python train.py --d_model=768 --d_mlp=1536 --rope_base=10000.0 --attn_scale=0.0884 --bias="qkv" --init="normal" --init_std_o=0.00353 --init_std_down=0.00251 --lr_mult_qkv=0.7 --lr_mult_o=1.5 --beta1=0.93 --seq_len=1024
Each number is 128 + 32 x the weight over its row's rms, rounded and kept within 0 to 255. Layers, rows and columns count from 0. The size above them is the row's rms in percent of the matrix's.

# layer 10 MLP up, 1536x768, rms 0.0652, rows 610-616, columns 384-447
size [101 101 100  99  95 101  98]
[[145 105 143  77 141 151 126  98  91 125  95 121 118 129  96 144 164 123 196 105 103 108 105 115 108 169 137 168  70 181 192 186 115 148 114 160 128 142  79 147  67 163 108 172 119 101 110 148 139 179 141 147 225 146  92 142 139 134 150 114  68 144 132 135]
 [200 109 135 137 152 167 188  92 165 126 156 178 168 109 121 111 172 160 142 142 143 178 154  96 130 173 162 104 112  85 172 117 113 166 121 149  72 149  95 137 138  42 117 193 146 130 138 172 114  95 115 103 103  77 135 163 114  83  91 112 120 126 113 105]
 [174 132 155 111 124  78 125 166 151 152 127 102 133 176 117 162 156 166 161 171 132 205 139 148  81 128 144  91 139 120 210 113 143 128  66  73 185 111 171 111 112 104 150 170 138 154 190 144 116 148 159 108 112 156 109 115 154 120 118  18 137 149 150  83]
 [119 151  97  67 170 115 230  63  79 188 105 115 160 141 144 123  94 159 140 200 109 149 135 124 110 105 137 101 101 183  80  94 146 170 126 108  92 138 130 168 134 141 110 182  67  94 156 142 105  96 122 183 118 168 144 162 148 126  64 124 131 110 133 201]
 [207 121 103  87 130 146 105 125  37  91 141 109 101 124 122 158 117 111 140  93 127 162 122  93 111 111 131 111 133 164 159 128 150 173 102 129 137 150  94 135 126  80  90 102 150 116 138 170 104 145 132 154 142  99 172 101 108 168 118 145 105 115 145 148]
 [153 155 151 124 108 147 182 177 173 139 111 123 133  67 101 104 105 149  51 137 126 121 137 148 156 108 179 117 186 150 169 149  98 122 108 117 174 143  94 113 129 147 148 163 132  98 175 128 116 136 153 103 164 168 181 141  93  79 138 132 143 119  89  82]
 [ 80 169 156 106 157  83 135  61  77 104 161 188 160 131 121  93 131 158 184  95 131 101  84 168  66 136 148 104 128 127 189 180 107  75 118 187 123 129 116 172 117 145 131 123  70 118 128 145 131 102 161 113 175 156 126 107 130 157 102 124 103 110 171 167]]
# layer 10 MLP down (transposed), 1536x768, rms 0.0662, rows 610-616, columns 384-447
size [105 102  94 101  98 100 100]
[[134 133 195 181  57 149 155 105 154 128 126 153 187 168 107 129  92 149 104  87 177 122 135 120 173  59 181  77 126 136 148 198 193 117 126 159 118 130 159  94 114 169 111 146 146 104 118 100 111 132 169 115 103 174 139 101 112 120 124 118  80 172 148  89]
 [107  94 126 140 126 165 127  92 105 153  87 120 160  75 125  79 126  89 115  92 163 177  89 154 163  80 112  97  84  78  94 158 168 208 112 149 159 106 147 127 130 145  94 157 167 101 107 115 119 117 166 145 124  83  94 155 139  83  63 121 165 144 194 126]
 [172 141  74 166 145 114 117 152 120 173 107 170 135 138 100 150 109 105  95  90 151 175  91  54 115 127 101 167 188 102 116 162  87  75 114 129 100  92 118 179 105 150 102 161 126 116  89 154 159 136 123 158 116 125 137 103 181 201 163 120 145  65 171 126]
 [ 91 178 174  68 147 219  98 146 102  70 169 155  39 157 115 171  81 185 151 143 182 177  92 211 150  98  96 132 138 126  64 122 126 102 187  96 171 128 181 112 124 130 104 102  77 120  93  62 157 107 100 113 139 178  98  89 104 141 100  93 146 105 156 115]
 [157 188 111  99 141 105 124 138  73 138  49  84  59 156 130  95 146 164 190 152 151 182 105 168  97  84 129 171 172 146 137 133  97 162 142 160 141  79 103 116 107 172 109 160  93 149  75 109 144 110 134  94  78 122 111 121 106 124  80 142 158 139 189 157]
 [131 118  99 133  68 135  90  96 105 150 139 100 136  96 142 125 131 160  68 115 103 107 105 155  77  99 107 115 170 124 171 153  91 108 192 107 137  63  60 119 100 111 110 147 129 145 151 124 100 100  77 162 180 157 155 130 133 137 169 114 150 141 141 157]
 [145 146 157  86 147 132 113 108 114 164 110 138 114 140 124 101  96 156 115  76 146  88 127 129 154  95 149 128 158 100 156 179 166 112  49 168 118 125 140 113 117  87 136 196 104 134 114 134 101 178  69 128 124 100 131 180 123 160 126 126  98 125 187 121]]
# layer 10 MLP gate, 1536x768, rms 0.0606, rows 611-617, columns 384-447
size [100 104 100  97 100 101 110]
[[ 94 101  86 145 129  96 175 154 141  60 161 138 207 105 145 102 168 171 133 116 193 101  90  76 177 165 181 149 159 119 109 169 192 114 142 127 162  87 137 108  82  94  65 156 138 172 126 108 138 152 136 180 148 117 115 143 130 135 149  99 156 142 105 154]
 [167 125  86 113 157 167 107 171 126 179  89 100 146 170  83 125  66  79 127  77  98 141 159 134 156 173 123 169 109 107 150 151 148  79  76 125 193 139 122 158 174 101  86 131  89 127  92  95 167 100 155 132 103 124 124  86 134 122 164  67 104 124 120 144]
 [123 157 138 121 119 107 132 134 126 114 129 136 120 103  78 117 105 171 141 128 108  92  74 140 134  70 130 104 108 143 147 108 118 133 110 121 189 143  99 140 105  94 142 187 189 113 167  99 123 119 125 101 179 146 202 151 126 166 116 109 122 139 135  83]
 [151 153 130 161 147 124 148 122 137  86 138 109 105  88 111 145 117 160 205 107 125 126 109 158  72  63 125  65 110 254 143 168 125 143 164 152 197 122 199 144 117 169 135 113 131 115 160  85 128 106 158 142 155 126 179 106  92 142 120 163  78 174 130 212]
 [132 100  68 132  88 106 175 171  98 163 107 110 128 115 131 180 104 120 129 181 109 140 191  97  83 121  86 104 132  99 163 103  88 154  33 101 186 114 104 146 109 157 126 135 118 135 170 131 105 152 185 140 149 128  95 128 103 129 173  92 160 140 112 143]
 [109 151 181 158 101 143 186  78 128  95  94 140 135 156 123 100 168 120 129 176  78 132 158 116 145 113 177 115 175 128 119 141 134 103 125  81 175 135 113 202 149 113 154 116 126 100  86 126 152 200 164 154 127 164  85 112 193 128 144 127 142 162  95 146]
 [131 205 186 186  93 118 136  63 136  82 140  72 154 111 147 109 114 166 193 116 103  78 160 156 122 123 116 125 136  72 176 168 140 158 163 136 148 151 169 151 221  76 177 162 113  93 118 130 106  75 126 104 140 110 150 165 155 122 100 108  79 206  41 127]]